{"head_dim": 32, "hidden_act": "swiglu", "norm_eps": 1e-06, "positions": "rope", "rope_fraction": 1.0, "init_std_qkv": 0.0484, "weight_decay": 0.0, "warmup_steps": 200, "batch_tokens": 16384, "max_seq_len": 128, "train_tokens": 141100000}
Each number is 50 + 12 x the weight over its row's rms, rounded and kept within 0 to 99. Layers, rows and columns count from 0. The size before them is the row's rms in percent of the matrix's.

# down: layer 2 MLP down (transposed), 448x192, rms 0.0691, rows 211-227, columns 64-127
# gate: layer 2 MLP gate, 448x192, rms 0.0693, rows 212-227, columns 64-127
# up: layer 2 MLP up, 448x192, rms 0.0693, rows 212-227, columns 64-127
down211 087:51 56 50 62 56 26 49 44 46 60 68 74 41 45 65 39 52 48 42 47 39 37 42 54 59 57 57 61 36 50 70 43 58 28 59 57 47 46 59 48 43 44 51 26 58 55 35 52 78 55 55 59 60 59 63 49 42 69 61 43 58 41 71 37
gate212 087:45 23 50 58 36 46 49 49 46 36 67 53 43 42 52 61 49 74 64 42 62 50 35 49 45 32 39 32 43 48 50 50 60 39 42 37 69 29 40 47 38 52 26 34 34 63 46 48 64 47 57 78 46 60 46 48 60 33 41 46 61 54 42 41
up212 089:45 39 37 49 49 49 52 80 49 51 39 67 58 65 37 67 14 36 48 53 38 43 60 56 43 57 49 56 54 59 57 59 31 34 51 43 56 44 48 53 54 30 51 44 66 79 62 62 31 44 56 41 54 52 42 64 62 67 59 57 55 34 57 43
down212 086:44 55 38 50 48 49 50 59 43 65 40 62 39 67 36 64 54 53 48 60 55 49 60 51 56 47 35 53 62 55 73 38 80 46 52 44 56 55 71 45 65 50 48 42 61 66 48 53 52 47 53 51 66 67 57 35 63 71 36 44 47 34 61 55
gate213 099:45 45 38 35 48 37 59 57 59 48 40 60 52 45 26 62 30 42 53 33 63 71 32 47 45 51 56 52 58 42 34 29 50 60 55 40 39 46 39 46 47 68 42 45 47 31 65 39 60 59 54 51 55 38 55 44 32 34 21 45 16 54 41 26
up213 087:32 56 36 24 29 30 57 70 62 47 49 79 31 37 40 49 48 53 47 22 52 33 46 58 56 55 64 38 54 33 42 27 41 52 63 53 53 41 62 49 62 57 41 73 47 54 58 31 60 56 39 42 54 45 59 49 44 36 40 52 26 53 45 45
down213 097:25 62 46 50 42 67 54 73 50 52 64 70 27 40 53 55 56 50 51 31 51 30 51 56 53 69 63 53 23 39 41 57 53 46 57 56 39 42 69 66 57 52 49 47 42 58 70 18 50 44 34 54 48 70 55 51 75 67 65 73 43 47 56 50
gate214 105:63 63 49 38 43 40 38 44 53 34 23 48 34 62 55 36 67 26 57 49 38 51 71 61 59 56 44 60 70 57 43 63 50 49 42 56 59 63 25 36 33 65 59 70 35 73 25 33 50 63 42 68 49 57 57 57 46 61 53 33 52 59 51 60
up214 100:57 74 46 38 49 48 53 32 41 49 33 64 17 60 38 26 54 42 48 41 37 61 32 50 79 55 46 49 68 55 55 55 44 54 51 67 65 57 43 48 32 53 60 54 48 52 65 42 58 63 33 60 75 71 60 52 42 54 67 55 64 44 45 58
down214 106:45 36 34 51 69 55 47 75 47 82 65 37 62 43 48 61 46 63 42 45 56 49 24 41 52 38 53 36 25 22 47 49 37 43 41 53 47 58 70 40 37 54 38 20 68 59 65 64 37 30 59 47 47 52 45 30 57 57 66 75 58 44 51 49
gate215 098:67 37 46 48 57 50 58 57 48 42 47 30 69 37 60 57 50 48 42 40 59 71 91 48 61 74 53 42 53 26 53 45 43 66 30 71 61 42 46 54 56 64 43 52 60 44 54 64 49 37 66 64 30 16 42 54 54 51 51 37 53 69 42 55
up215 101:68 45 40 55 65 47 53 77 57 21 62 68 57 40 51 62 34 51 57 30 43 70 65 37 69 54 48 42 39 45 49 45 52 65 33 70 65 46 35 50 35 56 35 50 55 41 63 59 36 47 69 60 48 32 46 51 60 40 49 55 49 65 38 52
down215 105:62 53 45 62 63 47 55 65 57 34 40 39 64 44 49 71 44 54 33 46 55 70 73 28 53 58 57 55 38 48 47 45 46 57 34 56 63 33 47 58 49 58 40 45 61 42 54 42 58 39 60 57 38 25 41 43 67 44 52 37 62 62 40 68
gate216 113:42 50 49 49 51 49 67 48 42 40 54 49 56 42 36 65 46 46 45 31 49 53 36 47 50 41 57 33 46 52 44 47 55 31 51 36 48 20 50 37 44 61 61 55 45 51 49 42 43 74 46 28 70 40 45 68 54 33 45 53 48 59 38 45
up216 100:60 34 43 73 49 36 53 30 39 46 69 45 38 58 49 48 47 58 53 36 49 59 39 54 71 50 61 49 56 71 42 29 58 53 52 51 51 39 79 50 44 45 49 58 38 40 46 65 40 57 32 33 64 47 29 52 72 25 52 45 45 76 58 58
down216 115:58 38 58 37 43 62 63 66 63 58 47 57 23 60 51 45 74 40 56 43 41 72 52 63 57 64 44 63 49 56 25 56 45 65 44 62 54 64 56 56 39 52 41 43 48 36 62 61 44 43 51 62 34 76 46 44 65 54 71 33 57 56 59 35
gate217 121:58 66 59 46 49 42 60 24 40 27 23 44 62 66 58 57 42 70 62 75 63 49 42 65 41 49 59 56 34 46 16 67 86 62 43 44 49 56 43 36 46 54 25 63 49 62 51 50 66 34 47 54 50 48 29 48 48 67 57 41 46 38 53 53
up217 119:36 15 50 60 44 59 49 76 51 69 56 57 41 31 48 44 45 46 55 29 55 69 43 49 46 46 42 51 50 48 85 45 20 32 56 47 67 42 39 43 33 26 66 42 55 44 59 64 20 64 49 50 38 46 60 55 40 56 68 46 60 58 45 55
down217 114:37 17 48 65 42 50 40 53 57 64 51 47 73 28 60 41 54 50 57 46 57 74 32 64 59 45 29 55 37 53 76 37 26 47 49 28 54 36 41 38 53 47 61 51 53 54 62 70 41 60 35 53 45 45 54 23 45 67 52 46 62 39 62 48
gate218 088:60 60 59 48 21 65 57 55 57 60 67 38 53 45 53 58 41 54 46 46 41 56 31 87 41 35 56 46 61 51 38 57 52 64 43 69 47 47 35 52 45 54 59 82 76 43 33 79 44 46 65 45 56 45 50 43 74 50 72 54 39 56 38 46
up218 086:50 52 17 52 57 47 35 53 68 18 59 63 33 55 51 46 65 65 59 64 42 47 40 44 65 57 53 34 63 36 64 55 21 31 46 49 52 61 61 33 46 62 57 66 51 76 50 29 48 70 56 30 42 55 34 59 31 49 49 23 44 52 73 49
down218 089:67 38 44 60 53 54 39 47 77 19 63 48 54 35 59 55 56 67 46 59 45 53 25 53 43 42 53 53 73 40 50 62 31 49 52 50 56 52 45 57 44 70 47 65 64 58 34 53 35 57 71 38 45 49 56 46 55 64 66 45 54 39 61 51
gate219 109:64 50 52 57 69 75 57 64 48 57 49 38 60 51 30 50 36 26 63 63 28 59 53 30 51 59 57 48 50 52 49 46 52 49 72 59 45 58 17 30 54 51 47 30 66 41 22 31 22 52 56 50 35 42 36 47 33 71 45 61 41 32 56 44
up219 108:55 60 68 67 63 57 55 68 42 72 60 45 42 45 36 45 29 36 38 56 30 70 56 27 61 68 60 46 49 56 64 56 56 45 77 60 45 57 34 49 40 59 46 36 47 50 31 43 34 35 50 62 27 47 39 61 45 61 47 53 49 28 59 31
down219 109:63 51 64 59 69 66 50 73 28 47 61 34 49 54 37 48 35 27 42 50 28 79 49 28 60 57 64 28 47 57 73 48 64 48 50 43 55 54 62 45 37 38 51 45 56 48 63 61 50 60 55 57 26 52 34 82 52 40 50 49 64 41 56 62
gate220 083:55 34 53 42 50 42 59 71 53 68 77 49 33 47 47 48 51 57 55 53 55 39 52 38 40 48 51 34 34 60 41 55 65 48 71 40 60 36 45 45 26 64 50 71 63 67 36 60 34 48 35 29 34 63 54 41 15 58 55 42 57 65 44 42
up220 079:65 64 45 39 47 51 53 72 45 55 37 58 63 43 42 46 60 38 53 62 55 54 67 43 62 61 49 42 50 48 53 51 60 40 57 72 46 64 44 51 53 59 61 53 48 45 44 36 54 58 52 71 34 68 64 60 47 37 22 38 42 47 63 48
down220 078:61 63 47 46 44 44 62 45 59 44 50 48 63 68 58 43 54 40 36 63 58 45 51 34 56 67 65 41 42 41 69 48 54 29 48 63 45 65 39 38 62 64 51 37 46 39 52 57 57 41 41 68 66 51 58 81 66 28 44 53 64 41 53 45
gate221 085:74 38 52 61 46 55 65 59 49 44 39 54 53 55 71 46 51 31 61 44 55 26 48 42 63 59 57 32 45 42 34 50 27 48 40 43 62 48 54 70 41 41 48 74 63 65 35 32 49 55 47 50 30 44 50 47 50 51 48 52 31 63 57 53
up221 093:74 51 56 54 41 46 65 71 50 42 52 50 40 53 47 60 64 33 48 34 59 42 73 37 67 56 50 30 41 49 38 55 24 51 48 53 61 57 67 61 51 56 42 69 71 65 37 47 45 59 34 47 64 52 42 55 47 54 43 66 25 63 37 43
down221 090:81 46 42 61 51 55 49 66 47 53 48 47 32 60 51 69 54 38 50 40 63 33 72 42 66 44 47 47 46 51 41 64 27 38 49 54 84 45 64 47 65 51 37 49 73 61 41 46 69 58 30 54 78 49 45 51 38 56 41 75 29 70 46 36
gate222 089:41 48 53 38 51 53 48 44 59 38 40 42 64 51 42 60 52 68 50 41 31 40 50 30 63 44 66 46 51 53 51 49 37 50 53 63 67 52 54 53 41 51 43 50 47 44 31 47 44 39 72 24 58 39 45 43 56 43 39 43 34 47 61 77
up222 089:39 49 24 47 61 35 44 61 30 54 53 51 30 50 40 55 19 49 48 62 43 64 48 43 47 53 42 49 60 37 27 71 40 40 53 39 45 55 36 55 57 37 45 52 48 34 48 35 43 43 45 34 71 64 41 44 86 61 59 57 70 22 38 45
down222 081:51 47 56 54 36 40 43 56 35 62 57 78 11 51 47 42 40 38 48 64 63 65 40 43 37 58 34 59 79 43 39 51 32 58 50 55 23 46 41 51 56 34 53 45 59 66 52 37 55 65 48 66 58 77 56 37 56 58 53 65 53 27 40 37
gate223 094:67 33 70 58 51 42 47 52 42 48 45 51 44 43 85 41 37 75 40 64 70 51 56 43 53 67 75 34 52 53 41 56 51 60 58 45 16 78 39 60 36 58 63 67 57 58 51 43 65 58 61 68 50 39 49 43 55 75 58 45 51 49 60 34
up223 108:63 31 78 44 58 30 64 37 63 47 29 52 50 53 80 44 47 79 30 47 54 39 42 35 67 54 67 35 39 40 46 56 51 55 50 44 29 73 53 53 50 60 63 57 53 69 39 52 47 50 64 67 55 30 52 54 49 51 59 38 58 64 49 60
down223 100:66 40 74 47 52 34 45 47 75 41 34 59 72 57 70 56 50 73 28 51 49 53 37 27 64 66 67 36 41 48 61 54 66 58 46 55 49 69 59 50 44 48 61 40 49 59 38 30 44 49 68 63 61 50 46 51 73 67 64 38 43 39 64 55
gate224 091:54 73 68 58 60 54 50 26 44 39 27 53 25 67 51 63 47 67 64 55 40 49 54 46 53 61 55 52 41 34 43 63 40 51 48 51 49 25 46 44 34 54 53 44 35 69 56 48 49 41 48 36 37 56 32 55 67 28 43 43 59 51 31 52
up224 086:72 59 48 40 52 33 48 47 32 24 35 50 39 56 48 46 61 64 52 50 36 45 54 59 51 59 46 47 53 50 34 66 37 61 31 53 47 51 70 48 34 46 34 39 60 24 47 65 37 33 48 59 53 39 70 49 44 35 47 71 28 71 31 47
down224 088:63 62 63 43 55 47 48 67 49 44 59 44 46 54 44 46 62 70 62 63 40 40 69 55 26 58 39 51 49 72 32 53 34 59 41 63 50 44 71 44 47 48 33 27 55 15 33 45 58 55 33 54 53 48 45 56 62 11 31 50 54 63 33 50
gate225 107:44 53 53 60 43 63 61 54 89 80 41 60 41 43 70 63 45 44 52 49 50 57 36 37 70 72 42 43 62 60 66 62 64 29 54 43 34 70 39 48 48 54 57 50 34 38 57 41 50 37 61 29 38 68 38 49 28 59 55 31 49 41 67 50
up225 112:53 48 47 44 58 28 37 26 31 31 43 50 55 63 20 47 61 65 35 55 46 54 64 66 44 29 55 47 47 48 30 37 37 51 42 58 58 38 49 51 40 48 52 38 53 74 46 72 55 62 34 49 71 40 65 59 45 36 31 74 74 62 35 47
down225 106:61 26 43 30 47 45 49 20 48 60 34 50 69 50 52 51 49 49 59 43 54 48 56 52 76 35 44 47 67 35 47 46 48 38 65 49 55 54 27 50 40 39 40 67 59 51 56 65 65 40 46 58 64 37 58 42 42 42 32 66 74 65 27 46
gate226 100:69 46 52 36 61 58 40 32 40 70 65 49 27 40 69 37 40 45 45 61 49 47 52 71 60 43 64 47 75 53 49 33 52 54 44 74 69 72 42 60 52 44 60 56 45 48 38 48 56 52 43 46 52 50 48 40 52 55 70 50 49 53 56 41
up226 097:41 42 29 60 64 45 56 85 71 45 44 70 57 56 53 56 37 73 47 37 67 37 47 36 30 45 46 51 29 49 61 49 47 54 74 26 58 45 62 38 69 46 39 53 44 54 60 47 38 25 64 46 35 46 43 56 55 48 53 60 54 56 56 64
down226 100:58 56 43 69 65 41 43 54 58 55 49 48 69 49 46 48 46 61 53 36 61 40 52 67 53 40 62 67 59 57 73 59 32 59 47 46 72 46 62 56 61 55 37 56 58 54 64 43 57 71 54 60 57 54 63 37 37 37 44 51 53 52 44 48
gate227 090:48 43 49 56 47 30 43 55 57 53 54 56 50 46 45 57 51 66 49 61 44 41 40 64 76 51 61 32 59 51 57 55 43 63 38 62 55 58 50 59 37 55 22 53 47 44 51 48 45 27 65 72 20 54 46 33 40 51 63 41 31 45 49 50
up227 104:50 54 26 44 60 63 52 32 33 45 80 43 32 38 33 56 47 35 46 36 59 37 54 52 39 62 34 63 32 40 50 44 24 25 76 46 38 68 44 54 50 32 55 54 56 34 43 48 37 49 39 59 45 37 45 66 39 56 56 66 49 43 37 58
down227 095:41 64 37 57 63 52 52 47 41 37 73 36 59 43 47 67 67 42 39 34 46 27 52 49 44 76 46 71 24 42 40 45 51 40 57 42 26 51 49 29 58 26 55 41 56 34 66 44 35 51 57 53 51 49 34 64 34 46 59 63 47 49 53 50